Part of a small language model's weights.
Architecture: rotary positions, no biases in attention or MLP, untied embeddings, normalized queries and keys, local attention windows, exclusive self-attention, value residuals, capped logits.
Each number is 200 + 30 x the weight over its row's rms, rounded and kept within 0 to 999. Layers, rows and columns count from 0. The size before them is the row's rms in percent of the matrix's.

# v: layer 8 attention value, 192x256, rms 0.067, rows 151-171, columns 192-255
# o: layer 8 attention output (transposed), 192x256, rms 0.0625, rows 151-170, columns 192-255
# q: layer 8 attention query, 192x256, rms 0.0668, rows 160-191, columns 192-255
# k: layer 8 attention key, 192x256, rms 0.0568, rows 160-191, columns 192-255
v151,096,254,225,226,184,220,158,188,181,214,189,196,184,251,233,215,191,196,163,154,208,174,174,161,200,188,177,163,185,159,199,188,179,208,124,216,167,180,248,210,167,194,149,177,235,176,150,153,219,252,183,201,238,208,154,240,195,199,201,211,233,195,191,184,154
o151,095,211,208,210,138,130,192,214,219,226,182,184,202,204,213,206,142,137,180,184,201,173,193,158,190,201,207,194,223,155,226,195,137,213,181,206,137,192,219,244,166,179,217,214,222,198,155,188,194,221,195,209,258,138,211,210,237,163,210,222,276,172,163,210,226
v152,105,219,191,194,228,213,223,231,204,240,177,225,171,191,219,180,213,230,125,156,169,169,183,155,182,243,204,219,185,198,174,166,230,223,182,141,202,201,203,159,170,207,230,175,198,164,126,172,234,223,184,197,196,210,177,198,162,171,216,216,237,256,254,182,250
o152,094,162,150,211,191,196,189,213,217,193,212,166,189,245,195,291,173,178,198,208,224,225,159,190,172,165,212,198,194,227,169,171,182,187,240,190,167,223,187,198,166,208,225,215,144,182,233,198,173,230,204,204,228,187,228,229,217,214,148,192,225,177,228,176,198
v153,105,218,199,216,142,220,250,175,184,221,206,176,231,235,179,165,196,214,171,215,208,168,182,202,231,191,227,202,203,234,171,183,173,225,285,219,156,168,210,131,145,210,232,249,181,205,153,242,170,180,217,192,232,232,211,157,162,184,202,179,215,214,183,205,202
o153,094,225,149,236,226,240,131,213,229,218,187,253,179,147,273,182,225,165,170,209,218,189,170,201,184,208,210,187,188,155,194,220,193,174,236,217,203,201,219,147,198,202,163,195,195,193,183,130,135,209,239,169,212,185,172,233,147,194,244,176,240,187,228,209,212
v154,094,212,239,178,231,203,252,213,168,208,204,223,243,201,247,182,214,184,187,264,202,178,203,151,228,210,229,206,216,131,190,185,237,173,213,162,167,171,198,277,204,158,190,199,222,186,257,188,106,201,216,201,238,157,187,212,246,198,200,176,203,166,212,188,262
o154,101,214,159,173,172,169,189,192,150,200,187,215,208,199,200,100,197,214,137,212,230,215,240,170,216,224,237,189,182,203,219,184,210,246,199,208,195,148,197,225,228,203,197,179,209,156,247,190,247,166,200,206,196,117,190,211,191,149,211,221,203,180,169,170,208
v155,101,175,219,220,163,234,165,200,156,241,193,237,215,189,227,197,206,169,193,165,215,223,111,193,160,185,190,197,246,217,241,151,250,171,288,159,186,166,216,255,236,163,195,189,145,250,238,204,164,183,161,211,188,232,200,207,263,218,248,197,176,213,180,201,177
o155,094,189,160,233,209,153,214,184,248,218,194,174,225,180,195,231,239,175,194,155,183,204,211,173,200,189,223,157,220,167,200,186,211,171,101,171,208,161,246,172,257,182,207,140,195,178,229,181,172,220,199,185,157,165,223,197,195,198,199,224,184,246,220,191,226
v156,098,266,223,213,168,119,187,218,171,213,210,183,233,149,199,191,198,255,244,195,136,184,184,219,224,179,182,181,209,188,209,202,211,207,162,199,215,170,159,232,190,188,175,254,273,250,249,194,171,190,200,206,189,202,190,214,232,166,215,207,219,198,220,200,211
o156,104,184,236,200,199,233,224,215,243,189,197,237,158,205,121,169,188,193,228,218,172,206,190,244,175,224,231,222,213,191,190,198,166,150,229,167,202,207,244,194,198,197,238,155,194,208,170,156,225,186,224,222,220,205,123,208,223,201,185,193,147,214,235,169,282
v157,097,233,209,197,183,201,204,249,191,194,143,170,184,150,164,222,178,288,229,212,181,163,199,166,197,191,208,224,196,249,195,199,159,214,195,197,195,163,261,180,268,225,175,225,139,183,211,200,141,227,199,212,214,182,211,180,191,218,216,215,200,207,173,215,220
o157,106,227,190,281,211,205,215,186,155,218,156,194,212,133,201,244,263,170,237,192,170,201,131,220,199,250,166,236,206,176,128,198,207,218,197,226,204,120,172,219,212,232,217,209,249,171,153,190,212,228,254,190,255,230,195,194,178,196,166,255,218,241,183,208,232
v158,105,244,175,218,172,212,207,215,240,160,204,149,239,205,145,244,230,191,219,201,202,157,184,147,219,166,194,173,217,132,158,219,170,191,144,237,151,182,201,131,212,215,240,236,194,212,222,177,238,144,241,185,188,176,242,170,133,216,181,194,218,176,225,207,228
o158,090,224,246,166,232,180,196,221,253,274,198,224,168,222,189,225,194,235,202,190,222,201,204,198,203,181,184,144,210,229,186,196,218,173,181,195,195,243,195,201,112,228,242,209,156,192,172,235,189,204,254,217,220,261,193,169,228,188,180,213,171,207,128,231,269
v159,105,178,223,214,169,231,178,153,209,259,178,214,225,171,187,268,134,149,213,189,172,173,201,174,237,209,174,254,294,169,206,211,198,169,207,198,168,207,155,193,209,292,215,203,261,253,211,197,193,209,231,197,211,176,274,144,233,265,222,176,197,194,166,173,172
o159,105,178,216,180,220,234,135,183,209,202,218,180,190,246,158,174,245,231,222,204,169,198,209,172,203,218,195,173,202,224,197,257,198,184,271,225,224,254,166,227,208,219,203,224,225,197,187,196,215,246,225,244,164,182,146,164,154,171,173,135,207,181,229,164,172
q160,117,168,175,188,238,208,221,165,231,211,184,204,166,197,161,132,167,203,247,214,235,170,214,243,194,163,234,153,184,201,218,239,207,183,158,218,140,206,173,118,218,238,188,200,211,241,195,252,225,211,198,175,229,187,209,207,217,271,166,183,195,221,154,197,201
k160,038,182,210,158,211,177,258,221,189,188,215,172,191,178,157,187,185,200,225,211,239,184,165,212,176,218,148,191,123,246,178,248,231,242,195,155,174,239,160,205,176,257,252,206,177,210,240,276,231,205,155,155,208,188,175,177,214,227,147,207,190,194,179,203,215
q161,136,182,218,159,187,162,223,199,169,214,192,137,280,212,213,281,218,163,158,189,139,180,141,150,183,210,146,248,185,191,191,206,170,210,292,191,176,233,191,235,192,203,212,210,214,175,200,214,244,180,167,194,191,190,184,191,197,157,171,197,250,185,258,194,251
k161,048,194,190,228,184,197,193,210,183,162,140,259,202,135,200,189,181,184,174,211,145,209,159,174,154,237,185,197,192,229,197,134,256,209,246,248,263,256,182,215,204,224,230,215,177,173,220,167,139,217,183,150,212,221,200,194,190,166,168,193,212,197,194,168,187
q162,134,233,184,198,228,160,262,189,217,147,204,204,198,250,180,213,188,187,216,188,97,120,195,186,201,177,152,225,143,156,213,208,195,226,195,207,206,165,166,199,126,189,173,169,188,205,184,238,222,167,149,139,208,169,178,234,183,207,180,224,217,195,218,205,189
k162,051,208,176,198,225,177,251,201,223,162,198,196,185,244,148,179,214,144,153,202,121,182,230,190,205,218,180,209,167,207,215,252,222,224,225,176,177,214,179,216,167,210,205,149,222,224,186,223,234,170,191,160,204,186,137,215,174,201,256,219,211,166,199,178,201
q163,137,244,166,225,219,242,178,177,259,217,199,263,142,206,188,139,216,242,226,205,240,221,231,229,210,148,268,135,227,191,200,198,242,205,143,190,184,157,202,143,229,198,177,195,169,193,154,203,174,189,230,196,230,208,229,181,209,232,206,186,184,221,151,222,158
k163,049,172,196,168,195,204,182,226,169,179,171,217,232,207,188,241,156,171,202,242,198,182,158,131,168,192,209,269,187,204,182,231,223,193,226,199,250,182,242,218,194,238,249,172,245,170,186,186,179,182,197,233,135,208,217,179,258,200,176,224,189,210,186,173,212
q164,105,264,175,181,212,177,230,216,200,229,172,224,208,215,216,168,219,208,164,225,183,158,189,169,180,177,227,216,149,180,201,189,148,174,250,161,230,190,227,236,172,236,219,201,170,215,190,198,191,205,175,183,198,173,138,153,158,212,171,246,249,211,216,184,223
k164,034,231,145,186,233,195,217,222,238,238,183,195,245,235,212,142,228,182,133,229,148,184,217,192,216,154,239,180,201,195,236,189,144,169,221,179,201,176,240,218,167,234,225,206,169,225,196,163,192,174,235,205,229,189,138,164,153,226,231,237,229,205,178,193,223
q165,147,165,228,165,173,162,222,220,147,208,193,138,277,209,225,280,207,160,154,184,149,189,155,160,186,231,140,263,183,211,199,204,164,202,280,189,189,237,193,235,186,203,226,200,226,186,215,204,235,190,186,203,172,187,179,201,178,152,189,200,237,182,258,186,255
k165,048,149,162,234,187,208,186,201,179,235,206,189,191,241,179,220,212,165,183,163,209,126,189,231,211,179,200,161,223,197,237,220,197,248,175,236,195,208,228,153,224,162,178,188,194,196,206,232,223,177,187,194,217,192,252,211,205,261,212,201,209,179,177,189,162
q166,110,219,172,195,236,190,231,221,189,144,241,175,263,187,196,199,210,196,207,207,176,211,215,176,202,241,202,157,126,167,232,202,187,194,196,174,219,218,242,170,202,230,259,203,178,219,194,241,166,208,183,185,214,193,215,161,152,196,175,230,229,168,153,185,221
k166,035,222,175,206,247,190,212,234,197,154,258,177,271,205,197,163,198,205,184,209,152,225,217,178,192,231,211,158,135,183,229,218,186,196,190,173,201,205,225,167,208,244,256,200,186,199,185,215,196,217,181,177,232,192,194,169,140,179,209,222,215,162,153,159,210
q167,130,240,153,160,229,162,227,168,221,205,170,199,210,257,216,258,223,207,206,210,156,141,162,139,168,138,133,179,173,144,201,201,200,230,208,203,188,168,176,189,169,174,189,234,171,167,146,272,239,162,119,148,222,187,196,156,190,225,144,227,266,209,257,219,218
k167,044,198,183,164,141,212,205,182,176,232,236,184,176,175,222,203,219,194,270,221,200,191,184,215,198,211,183,223,216,180,231,203,184,207,253,174,201,195,183,179,232,196,261,225,206,199,228,250,223,220,152,206,209,201,246,210,220,184,144,230,239,159,188,230,249
q168,081,138,222,180,249,220,173,179,158,219,197,258,250,227,136,225,224,213,260,195,204,188,217,220,167,188,159,183,225,200,224,209,213,177,155,218,134,218,182,167,236,168,237,216,136,254,212,226,186,196,193,197,211,217,204,183,190,207,197,141,180,207,216,238,232
k168,030,146,242,165,210,218,189,190,164,184,189,257,234,214,160,240,208,207,228,199,193,188,161,228,167,192,172,194,223,165,208,171,207,188,164,195,177,221,196,191,256,186,254,221,90,265,205,215,183,184,157,182,162,208,213,168,205,209,180,128,179,226,250,207,237
q169,068,192,205,192,183,233,174,214,176,199,214,217,182,209,184,205,198,194,196,254,232,208,250,200,162,203,247,188,213,243,194,219,240,168,228,155,186,209,155,201,200,157,189,246,151,213,203,163,221,226,211,186,141,217,233,202,216,276,209,190,217,168,179,186,154
k169,030,194,230,210,192,236,192,227,216,205,202,225,173,194,206,190,189,208,202,213,176,218,231,197,180,180,252,164,198,239,205,192,243,136,266,139,181,174,182,195,177,170,165,236,174,188,177,183,230,201,214,199,182,211,207,166,174,217,193,182,227,188,144,166,150
q170,080,197,210,239,179,247,239,249,231,210,175,234,189,217,134,189,230,221,188,175,187,216,163,216,203,175,236,205,176,209,209,182,213,231,204,209,207,103,180,234,199,231,158,190,181,203,253,206,235,155,214,190,209,175,155,150,218,181,222,238,185,241,218,259,158
k170,030,177,219,189,203,219,197,234,189,199,189,207,203,216,130,201,249,215,180,191,238,180,182,222,169,257,178,212,180,236,216,223,225,253,180,219,160,170,230,184,265,229,178,234,222,187,273,238,213,155,209,181,197,224,180,215,211,209,223,259,226,210,204,258,198
q171,074,179,191,184,170,225,173,154,191,219,203,178,228,213,179,237,232,229,233,179,178,214,180,258,178,176,146,183,232,202,249,165,188,203,170,176,145,193,206,166,234,185,193,195,195,232,225,177,147,181,216,203,219,216,195,192,217,169,209,170,187,227,186,247,203
k171,032,194,235,174,186,197,177,177,184,177,227,164,209,206,168,257,222,198,210,197,212,204,168,230,164,211,119,230,205,155,228,192,189,204,179,159,203,210,235,204,246,218,189,200,168,234,218,195,149,201,196,176,225,176,182,201,229,168,191,186,199,199,226,253,206
q172,076,208,157,205,225,177,239,171,173,156,227,160,211,172,260,236,191,207,288,236,202,210,200,213,207,241,159,192,231,144,205,208,216,193,207,187,217,264,224,181,165,235,226,184,239,207,202,211,187,263,220,241,207,220,206,209,130,217,192,212,215,170,157,158,250
k172,044,206,187,234,162,191,216,200,187,196,239,224,198,167,237,229,163,152,176,287,174,229,174,186,235,221,217,225,201,163,137,205,240,221,241,216,231,226,160,204,86,199,211,186,191,211,199,190,229,238,158,201,218,214,215,188,184,212,185,182,207,192,208,147,219
q173,080,219,214,241,185,243,228,242,223,239,186,291,162,177,162,158,184,220,158,241,192,202,197,247,229,185,243,201,134,225,171,208,235,203,228,220,218,167,160,235,124,200,146,195,144,201,215,184,224,176,279,210,183,176,183,156,238,225,193,197,185,215,208,198,156
k173,031,184,190,211,245,213,226,208,209,225,217,260,228,154,179,124,181,194,139,242,211,212,145,191,176,195,225,176,189,193,132,197,203,181,223,197,232,214,179,206,143,227,221,207,144,215,212,187,205,178,180,205,213,189,181,217,188,220,204,161,189,182,229,140,213
q174,093,244,206,184,188,170,187,237,203,213,232,229,172,217,202,240,199,160,160,228,201,195,220,199,193,181,193,215,190,153,190,254,171,211,188,151,188,183,192,223,187,232,227,229,213,245,235,211,189,201,167,184,179,212,205,243,227,174,196,279,200,156,249,157,215
k174,096,231,229,229,173,160,184,212,154,187,214,224,181,195,231,224,211,235,194,241,252,176,213,207,233,189,173,202,208,163,189,235,152,242,232,190,159,191,217,196,242,210,194,233,227,223,202,212,162,191,186,218,178,233,240,246,218,204,198,248,188,168,275,173,237
q175,091,156,170,172,214,158,219,218,206,226,181,193,231,235,152,204,185,185,179,189,215,193,147,199,200,205,206,235,213,208,181,235,169,185,172,185,164,226,158,148,232,171,191,196,247,216,190,154,189,183,206,246,206,208,196,211,202,228,197,179,210,195,196,198,168
k175,093,194,177,231,222,153,207,255,206,240,183,253,227,219,200,153,165,219,188,193,222,198,160,186,187,195,186,198,231,212,189,245,158,169,174,221,206,224,193,172,216,185,138,204,287,213,188,140,173,173,222,239,173,207,200,159,233,254,212,199,224,209,217,177,160
q176,107,263,161,176,182,230,258,178,208,171,205,175,235,268,180,150,203,241,166,198,226,196,213,240,158,230,168,185,231,201,224,188,206,154,140,179,149,235,199,189,189,225,214,210,228,247,164,207,232,227,191,234,171,177,182,230,169,161,169,214,203,154,240,163,173
k176,148,281,168,205,206,210,254,189,222,147,216,155,231,257,194,159,191,202,130,210,204,207,244,200,187,226,148,148,229,200,234,207,208,150,150,148,171,224,224,217,191,223,227,206,212,231,177,218,234,236,199,273,186,185,177,213,169,210,140,211,192,174,232,157,175
q177,101,192,236,193,163,222,229,209,215,167,229,211,191,295,159,233,209,120,175,218,170,227,195,161,197,190,132,163,176,222,177,235,190,211,190,198,185,183,253,236,190,231,217,146,157,210,207,214,226,185,247,201,211,206,250,165,231,237,188,186,187,199,168,218,241
k177,136,187,170,224,140,173,244,169,288,207,226,178,198,254,221,221,221,107,172,186,176,205,209,199,209,176,132,202,200,219,178,230,206,213,183,198,210,167,263,228,164,223,218,150,199,194,213,232,230,158,233,224,226,216,214,171,214,216,184,194,192,195,193,243,209
q178,104,182,208,194,132,226,204,240,205,231,245,219,175,237,205,154,250,179,140,191,210,151,158,221,163,204,228,190,198,188,220,157,189,271,214,207,245,197,171,185,208,230,194,201,198,173,201,187,227,218,153,192,210,199,219,229,183,218,132,184,201,170,210,178,225
k178,157,176,182,165,133,189,207,219,184,199,211,199,161,228,217,156,231,174,199,226,219,172,129,205,170,210,250,200,204,215,227,157,195,265,225,210,234,201,200,161,203,210,230,225,181,185,192,233,241,224,166,211,196,191,226,222,181,210,143,183,168,181,195,142,218
q179,110,193,231,234,242,174,201,223,155,204,185,230,276,223,188,240,179,148,189,233,212,176,220,204,221,177,245,152,234,202,167,232,255,185,185,228,207,142,185,174,247,169,220,182,143,204,207,244,218,196,187,183,218,224,205,242,178,200,146,127,226,242,169,205,183
k179,159,207,219,226,213,178,208,199,149,183,224,237,257,222,131,269,141,161,200,241,210,192,201,202,192,177,225,149,246,183,158,237,256,193,183,226,214,152,172,182,239,193,195,189,167,221,213,210,214,163,166,194,227,206,197,235,202,188,184,133,225,222,156,197,196
q180,089,180,173,170,213,254,216,160,236,262,210,215,224,255,170,167,205,158,168,276,198,188,214,211,228,186,242,214,202,215,224,224,251,184,171,229,207,194,191,192,194,179,212,135,198,226,181,205,208,228,160,163,215,193,217,178,149,148,177,201,219,194,222,159,247
k180,138,177,187,201,187,217,218,186,232,258,172,233,195,250,121,192,210,197,179,280,199,169,193,202,194,203,248,215,209,223,213,198,273,197,168,233,179,170,180,225,196,177,205,149,211,218,191,194,239,216,170,164,202,211,207,165,151,197,174,213,229,221,216,176,233
q181,107,186,222,197,167,186,231,246,165,187,174,152,206,202,186,173,161,177,159,197,195,188,262,221,197,210,194,149,173,160,165,142,178,208,223,235,202,268,243,222,200,198,184,180,171,224,211,203,236,224,182,208,223,209,199,211,204,213,256,233,176,193,211,223,195
k181,157,197,224,199,177,213,222,217,175,193,169,160,189,231,205,175,173,190,156,198,229,175,231,202,199,215,190,174,183,204,166,129,182,197,217,237,217,265,256,261,172,162,150,167,194,200,190,190,220,240,207,198,217,207,218,232,225,199,236,210,223,211,223,201,164
q182,103,235,183,181,174,188,158,209,239,169,242,218,221,213,238,243,192,212,194,194,222,237,166,271,232,129,219,231,201,142,258,210,189,163,268,210,219,172,232,225,211,213,169,140,221,197,219,141,211,202,207,282,153,148,202,202,196,200,233,222,184,169,194,191,241
k182,162,236,188,194,185,218,158,185,229,174,235,237,257,252,247,222,187,193,232,229,193,263,193,270,220,145,230,201,198,134,258,203,186,179,223,215,211,151,252,208,195,221,172,151,222,199,223,184,214,197,215,258,153,168,168,195,228,158,238,224,189,221,193,194,215
q183,103,177,214,206,191,184,207,203,165,256,229,189,233,225,219,216,201,222,249,175,213,211,251,207,220,185,203,198,195,205,167,134,213,153,194,190,229,144,217,197,187,241,220,159,228,253,186,247,188,253,215,225,218,203,231,189,165,250,97,228,224,191,199,222,203
k183,160,190,217,213,170,189,195,195,159,234,193,181,198,210,169,194,181,211,231,181,190,179,223,219,216,179,215,204,206,203,145,158,201,188,190,188,190,142,189,210,177,260,190,159,226,239,165,229,207,252,207,227,224,210,250,221,218,267,159,184,218,215,222,223,212
q184,099,182,154,208,231,186,158,233,206,161,201,256,217,205,204,238,174,231,159,176,170,143,137,194,227,173,215,225,151,211,147,204,225,189,245,196,201,207,219,171,167,216,159,191,211,181,258,220,161,154,231,243,156,188,186,192,236,225,221,219,185,216,262,98,188
k184,140,169,176,217,215,171,190,226,195,132,206,261,213,207,209,222,159,257,197,182,174,119,153,188,188,199,224,194,145,218,167,216,248,198,232,211,209,191,212,167,149,212,158,194,225,193,205,206,158,147,212,197,155,225,154,192,232,209,227,225,181,180,236,86,179
q185,103,214,209,238,248,131,225,203,175,213,202,201,171,228,251,204,235,171,154,188,241,253,214,226,192,186,185,172,230,236,231,206,181,213,172,213,215,212,146,198,219,168,132,213,165,188,216,120,170,175,217,136,236,214,157,226,156,173,268,196,207,184,164,253,188
k185,145,216,205,224,238,166,201,238,189,199,224,202,181,255,213,191,241,201,198,209,187,248,210,254,216,221,183,121,210,216,228,183,198,207,179,185,219,209,154,183,218,198,169,224,170,232,254,138,196,196,203,146,266,187,165,235,159,219,257,170,232,218,171,267,190
q186,101,193,223,211,156,217,251,229,246,192,238,198,209,180,253,185,246,235,202,156,180,202,193,202,263,214,220,169,204,244,147,162,155,225,218,238,205,168,167,212,250,180,142,249,206,191,248,229,179,230,177,244,231,168,266,234,208,191,143,169,191,193,249,257,253
k186,158,211,213,244,174,214,215,179,242,168,179,223,232,213,211,182,245,219,236,155,203,183,191,220,263,219,233,208,187,227,135,167,188,202,204,204,194,161,189,210,242,209,175,241,196,206,168,209,208,223,177,218,265,188,236,223,207,208,195,147,173,189,245,245,227
q187,113,248,196,227,184,182,208,224,255,180,224,229,188,178,191,161,148,183,172,182,128,185,149,204,223,229,204,172,203,228,207,205,220,231,203,218,168,205,185,202,217,181,255,210,174,195,268,198,168,246,156,159,224,234,195,200,256,219,180,161,209,155,214,176,162
k187,163,250,209,220,206,180,183,210,225,182,244,271,206,201,183,167,197,171,172,159,105,218,152,218,238,230,176,191,180,218,235,179,219,231,193,227,188,195,199,186,230,185,252,230,184,192,269,195,184,217,152,155,205,248,209,208,255,185,176,133,218,166,216,196,197
q188,103,172,162,193,159,216,195,230,171,127,222,165,198,230,183,229,221,155,226,213,246,210,178,164,255,206,173,198,209,239,170,189,239,175,209,193,233,222,247,207,188,218,212,217,212,245,144,206,195,166,145,192,182,208,216,208,199,196,200,220,234,205,258,229,211
k188,148,161,203,204,133,212,227,225,153,151,221,200,216,233,199,232,220,171,228,162,229,228,188,179,223,246,151,194,220,206,200,202,246,146,208,200,217,243,207,247,193,225,222,218,208,248,175,154,201,187,119,202,156,215,196,205,224,194,197,220,220,192,257,256,203
q189,103,179,149,187,195,201,218,230,167,186,231,238,208,199,187,206,235,254,209,158,232,183,216,216,200,182,195,184,189,169,190,145,173,154,240,226,159,157,234,201,179,213,137,154,172,214,223,262,197,145,190,197,199,162,259,274,209,201,238,211,185,190,209,190,206
k189,155,177,159,191,222,195,195,212,137,177,234,234,244,162,221,192,233,221,203,159,216,210,184,224,228,196,209,214,177,204,187,154,182,176,196,230,182,165,256,238,167,240,164,151,198,224,201,235,234,137,202,188,158,187,240,268,209,211,217,209,151,228,211,175,223
q190,105,197,204,176,166,200,145,168,207,168,180,235,206,252,235,187,202,220,200,164,217,162,172,188,171,179,132,162,183,195,224,127,223,204,262,169,259,190,200,159,185,244,179,215,222,166,198,119,187,227,207,170,218,139,218,203,203,221,218,235,109,197,174,174,172
k190,156,187,207,224,143,219,148,225,224,176,203,219,221,222,253,214,194,207,207,204,238,167,219,213,173,182,136,185,165,206,209,167,229,209,210,205,236,222,178,177,163,247,212,234,206,126,180,145,183,204,189,188,234,123,216,213,210,253,228,186,154,222,208,168,199
q191,110,212,192,199,195,241,253,162,258,162,130,236,173,179,183,207,249,196,207,164,164,218,189,214,175,242,143,186,163,215,161,179,205,208,206,186,236,225,221,242,216,208,229,169,184,160,184,211,180,189,183,169,175,206,239,167,157,213,145,229,283,162,152,184,207
k191,161,209,233,233,204,196,232,181,248,176,103,246,192,155,209,211,224,186,226,177,161,219,187,213,208,205,156,198,177,209,157,207,205,211,203,204,190,210,198,252,229,200,197,150,193,148,203,219,194,192,219,191,208,222,208,183,170,199,159,257,234,191,158,228,228
v160,100,286,207,146,178,225,196,180,226,200,219,220,206,202,200,181,193,224,187,200,178,121,182,239,186,197,202,244,222,226,224,229,230,230,158,192,182,196,169,188,218,196,172,139,186,224,142,208,249,165,181,193,191,220,205,216,206,263,195,198,252,199,219,204,214
o160,154,201,177,173,172,219,180,154,215,178,186,152,202,208,191,199,187,254,218,192,164,215,227,165,203,198,245,200,179,209,216,227,188,220,204,200,223,253,231,200,206,176,180,170,109,156,183,187,219,234,212,260,185,221,188,177,232,195,208,252,186,204,183,204,231
v161,095,219,259,188,212,169,225,228,206,185,201,223,226,196,211,157,203,200,192,215,233,197,193,260,213,202,190,175,199,203,229,193,224,195,194,190,174,174,177,197,220,171,159,196,157,182,251,220,230,217,210,173,165,181,135,245,193,276,206,211,227,139,204,217,225
o161,133,190,206,211,141,178,218,230,231,197,213,175,121,231,197,228,180,184,175,181,229,234,178,158,200,241,118,202,179,164,237,173,221,186,171,206,183,181,232,198,216,173,195,205,201,213,158,200,163,160,222,181,204,137,208,229,220,146,250,169,199,190,180,131,206
v162,095,206,209,156,175,229,182,224,174,179,205,181,207,222,208,232,176,175,179,261,213,234,193,209,166,224,174,239,213,180,155,177,205,211,249,145,167,192,153,167,204,273,207,213,168,203,252,221,196,197,164,175,168,233,232,225,177,211,219,145,220,186,249,194,228
o162,139,221,239,178,198,199,174,163,191,197,195,212,191,195,202,172,231,191,203,237,188,190,212,165,186,207,214,226,227,193,199,179,209,159,254,229,171,213,192,172,197,200,166,180,192,221,230,212,215,230,149,233,166,181,208,190,219,182,160,175,146,216,214,202,207
v163,087,191,187,163,190,208,220,220,182,148,145,174,208,137,216,217,254,219,200,232,264,216,196,247,219,201,228,191,235,200,167,184,157,239,210,161,255,184,209,181,184,164,178,184,205,226,224,193,196,213,193,202,169,196,199,223,170,200,190,185,272,203,195,202,132
o163,128,204,206,162,188,207,248,207,173,188,210,196,190,214,211,222,174,228,237,179,218,167,227,252,253,162,183,208,150,238,199,232,250,234,165,221,172,225,216,159,159,203,166,228,172,213,232,157,136,235,177,212,208,185,224,175,192,172,206,225,169,211,226,182,180
v164,092,212,191,209,228,198,240,177,198,206,163,151,215,166,182,215,202,146,262,176,185,204,219,182,221,272,183,226,194,132,173,196,214,243,171,200,234,213,210,192,208,256,210,197,196,152,174,233,210,198,248,207,211,242,208,226,141,166,221,263,224,182,257,215,222
o164,140,235,180,209,166,193,251,185,181,211,169,173,208,202,170,238,263,150,154,210,215,178,160,218,163,214,155,253,169,166,151,238,209,206,181,181,207,195,236,168,194,171,239,196,233,164,225,194,190,166,208,196,200,205,177,238,200,161,232,160,214,230,181,202,169
v165,094,167,232,171,213,193,209,269,197,201,163,152,220,194,212,157,199,219,232,185,232,204,185,203,232,200,160,223,235,234,214,197,238,236,241,196,189,258,229,210,145,226,216,199,188,193,204,195,236,202,206,224,197,147,115,206,248,210,159,165,213,210,178,192,185
o165,112,205,209,229,179,232,197,225,178,218,152,246,285,216,246,171,210,225,141,235,226,174,189,199,168,155,272,181,161,205,202,183,163,195,138,174,140,190,207,181,199,137,137,221,145,165,215,219,184,227,94,220,220,194,217,262,255,179,235,176,170,183,225,209,129
v166,105,182,178,248,195,179,182,168,204,218,198,212,177,200,217,230,187,213,211,133,178,196,226,191,210,141,220,235,220,229,217,260,122,180,186,194,262,189,227,178,219,155,224,200,218,191,185,157,165,230,197,257,277,169,190,202,169,198,214,179,164,162,150,198,223
o166,139,190,184,227,172,167,194,168,166,229,220,234,208,181,186,201,220,225,248,254,196,177,191,133,191,216,261,249,220,189,203,229,163,159,226,194,177,181,168,163,232,218,177,230,218,191,195,163,168,188,185,199,239,214,213,223,203,238,188,177,194,194,231,189,196
v167,105,196,243,217,241,164,224,167,247,188,210,231,217,167,167,228,198,192,229,223,225,224,169,212,223,245,204,195,177,169,188,172,216,234,181,171,201,156,245,197,249,216,238,171,208,182,197,199,201,189,207,168,147,185,174,225,210,189,214,213,155,181,236,211,200
o167,113,193,223,258,185,238,214,235,184,178,160,223,209,210,156,181,206,209,208,174,188,237,197,245,162,190,204,207,193,224,186,210,279,166,179,238,177,189,186,225,235,273,164,197,189,227,167,202,182,165,195,199,162,199,208,178,218,212,173,223,228,161,217,205,246
v168,096,161,159,188,201,196,190,166,202,192,265,194,185,188,213,223,216,166,177,247,229,205,203,196,255,188,200,207,144,190,249,228,227,202,156,204,255,217,208,168,170,162,198,188,233,146,200,190,182,143,165,187,200,212,255,212,197,153,142,206,203,216,225,175,218
o168,123,164,171,169,224,262,184,238,195,204,214,165,158,173,193,215,177,218,191,189,157,193,183,200,216,241,150,164,232,225,175,193,215,236,215,162,194,179,182,205,190,236,176,194,196,169,260,212,230,233,287,224,255,158,186,204,174,196,222,187,232,169,212,243,202
v169,092,244,253,220,215,200,228,185,190,174,186,246,158,216,175,198,227,225,156,197,201,151,150,173,163,147,193,180,225,265,189,204,230,160,199,221,186,176,217,198,196,167,206,217,200,206,166,226,197,166,199,165,187,198,226,207,241,190,241,197,188,210,201,188,253
o169,128,217,172,152,207,197,255,205,182,223,196,196,178,199,201,214,184,154,118,200,207,180,134,204,189,235,221,191,138,184,219,236,195,231,195,219,178,151,216,199,217,219,253,218,182,240,210,259,191,185,231,171,168,158,189,231,225,233,213,256,229,181,216,218,190
v170,106,169,184,200,177,173,176,194,198,151,230,186,215,172,170,210,206,190,206,216,287,195,191,160,202,124,213,182,184,187,220,245,230,215,178,226,155,213,208,191,282,169,230,237,155,204,187,257,173,197,199,180,183,178,186,268,189,177,235,223,194,114,222,200,229
o170,112,214,231,283,142,216,210,198,171,210,230,254,203,192,243,212,223,200,221,181,243,171,236,218,175,190,243,251,210,158,254,238,231,186,180,214,226,206,234,183,180,184,204,242,194,174,175,191,220,183,191,203,198,186,187,178,161,219,174,197,128,206,239,266,191
v171,093,208,234,228,162,216,167,178,150,246,220,205,261,173,213,152,194,175,214,196,232,189,187,239,240,249,175,225,221,214,182,175,205,238,169,210,216,195,225,231,225,197,198,219,170,136,252,162,205,210,201,191,147,231,185,143,169,175,226,250,197,256,249,152,93